Each number is 128 + 24 x the weight over the matrix's rms, rounded and kept within 0 to 255. Layers, rows and columns count from 0. Numbers have three digits each.

# layer 11 attention query, 64x128, rms 0.173, rows 0-31, columns 0-31
143122110125135117119128124121136139102144099134136121132134123103114139119127142125137140156118
113135140106143093101162071134150110174122152166132112156128118145136125148166100153143100114140
145126132087163126086146095143143098161105171041146118115130127137139139117183152096133135129130
135141167149106131138092094137105118131168133177107160152173165131133115206134126073121123118095
107135125137153128126115129134117116095110138116165152134132129127123120101095136115107144144099
146128153110140080159183141112096102169147133191100106171094128122132116154164156131128105124156
092097156119196083084125109174152112161143160100138110148113108133129114133169157095147133135151
116083138122159085133134116131145081135185172102126131128142154117170133136143185064157135140128
113137150095147131052121155109165143121092144142136101130157145110113118159099123138118140060136
146129138071120103116153108125154111191108122171082138121107089127148144161102134141151160137140
069083150145146131147107165109093125118144117094122138109128095114100109139123141145160138172102
098111129126125126150164157089140137156107118184104139122105154129103142143151132130123135141112
134086118111128156151172188093101140137104151135119094145167148099108088148101151127123143118124
106084164127156152141135118134121118137123139158139113144146142094071137143134161158172130125136
107103114142122138078123157128111145160125135114102162094076132134130101120098177193166136098114
102065118121143149149111126180126123120115059115109099113099187147130165149130185119156157106145
109123099108132099117124127157127148130093144094159186095153108101128126112129141132133107165080
123135125157136129079094131127137149125138116171082123145107096190099126159114085100136114153173
128164183121161134141124121111125146161110117137102125130107160125107108121147093161119126127110
117137169118099113186171163105112083108102119119123122150141137165099126094133151134125124132138
114126169192162111090130163134172141106087165129095120129103105140115131098103132143141125111137
194106108138162127159117128133068133076125124064097177102153152152120151143094194102103140060125
182083139127130126111121158133088154113127074113126124125146160105189149153116094168094061135107
102120132113115120113121096131137137137101113105103121086126143125177096119130113121176136130124
123133101084169145150139123122075133113098169183138113113125087132177148121151114125143113116097
158134102140167074184094164102124128109077137155147159116119160127138197118150137098083169087136
138129155141141093146094158171134105181172116100073088110140133111118107066144122112141177137090
114094128146124101113179154170131129105115123140104116134160109128162116113163148098124144136179
100107097160099146148135129206105102075116124159117129146118150116086122130126128149132103097108
182129115082135116122134117164092107128170097153153078130122161123150136117086087158208119112098
151097090129135132130127105127125058142141130092099102092144145174122108158101171086159127118155
106149107108138187129068167157110116096164124156084172127095159112171155138108151078117126127119
# layer 11 attention key, 64x128, rms 0.179, rows 0-31, columns 0-31
105136152116110130125124136139134120161118130130102138131130137130123098150123130115128127128113
110123146105128127170145069135132099148143105065135148124164093159144102198127162091137114142092
092140112150106158104108052136121128096122150106180187137122064113102107169148139155133135110088
151103146132075114144105072090097134153123164148157136150128111142103136148115182082169138087131
152119140117129144143129115158143150108105133133132108127108099138127138127127136115124146131128
137102091155094140136133097133105129124139159101105149133141100120104090103109127163120142153123
143106133160131105127107111100105135129150144142130158115108155101144162107109117145116190166159
139170112124102124148133184137140146098138105126136100165118121147127083135135151069175099104116
123119121094156125116147132121180134130160126126072153124144124128111122116125138108122140129113
139120118126099109149087138116153112165156119136102115130097149158082141121088145132122096137110
112135121182146151122156120127125158092125136140156153144142137173099103142128106131139100112136
121106118139125167122142147114117111140083164158126127120138098160103109116150128110171146101119
147088103139119112152151118120125144147123156105124117129108111114105102136132156138107115106146
149133149119148131149178161100111131126156106173131054135117160175126125098140149164109168128094
077125120111128163114128146143102133113149125123093073145133151152109098149123169161157121091166
134095125140124101128130133170130125131136123114124132199143177118106115124166142130122153114122
131102150121105126102152154194095145075119099084119128105129106168119160117116137121142108109155
128108151140110106141119135109159105151131121154095088122089160120131115095122128104098097159113
109089146146171134143113137109146127177165089156134128152099132108079162153097095096133116164122
158136124189178102108153108138135138151118135140118113159163113160102137126126111124120114108130
121111100072117161130117107104166155124150176129133138093130111111134123146147119148157110107115
138141115170164138144172062122075103119117131079132100106168179158169106174084145135152124075078
137138185176115160137166105139127133116174109133082124135120116154131086143141155119127135124154
136146114123164151139053180125109177097145098159120094108128140135140130156111139117160142102135
139149192111111137118144031164134148139133106142117098129109115156131102184173153124129123150144
080115142157149115111113108110123129130119122138180128106087144091111166090134108127050101152106
139079130135144092147133137076067125134143128137092131117148142124081135120143141123147115130138
078129129121122107124121132130132113159143134092133156124136131140101102105099119085141091158181
142111085170084119168105156146100166057169107139126147141147097110136121192151144145139088109173
188147089130172121168111127180117123127154116101096132144129165151123185119121119108113154133114
153099128138126071117106076137119130158151123120142168126138126086150064182102113182176087088101
126119118138118142139132110162114183085153119092109108125117094117104128153177125124134127143118
# layer 11 attention value, 64x128, rms 0.21, rows 0-9, columns 0-31
098146083160141105106130114112157182145108128117124089114115156091084155169135112137152118125174
107071116132169145168103156122151118127167151114118155139093124105098132182130110145151101089135
160170197160114114067132181150128116145125142090069144082155131108077139173122092140165107119086
108120166119138106140133119130159094048085158150110133113128127162135153065126093126123156069131
131102116120119123140147133130125099141096131146117129119117088126128084131177158167168144125124
135117071168117100157118148133103129202172144145133156097117129218132091136180082146133128138132
137140094159145110148110136143135132134114125141086131130124131125079136113111140127165127095192
143122130086158154151117138164087127115137160157141151160150125122159135123085132134146159112115
146128121099079124178110171138098111101133127110147087092096104114156090108155129132172131141150
158120148140141148114145118108132123131135137116128125072130123091122083100128153113141123120158
# layer 11 attention output (transposed), 64x128, rms 0.171, rows 0-8, columns 0-31
171133164135133159125141079138109076088140136116131183079140157149131102132120159125106111071090
147156146122126136141156086117101120163064108121101141114113105132113101151123138158110114149146
150147076119149159141118113142154111132134106158157113155139121151140117100139166143169147109140
102130106147139129118149106148107142174133122092159103146154095127130132145118202130104121143142
132160106126151126121125094134097129114167127117164138151139199119128216097125097083121091143141
111141122080096124123177127160154185107088118169097145134083112065123136083084087131116118163114
115125139132151097117137083146110125111130145124159120134145148098120136140141149167099112126086
129079104135107082141131150093156114152125128146127090119099172098127137122141117089099109133123
105125131116152079140178132138167101126126111156130154166198156141131140136079102109094104112112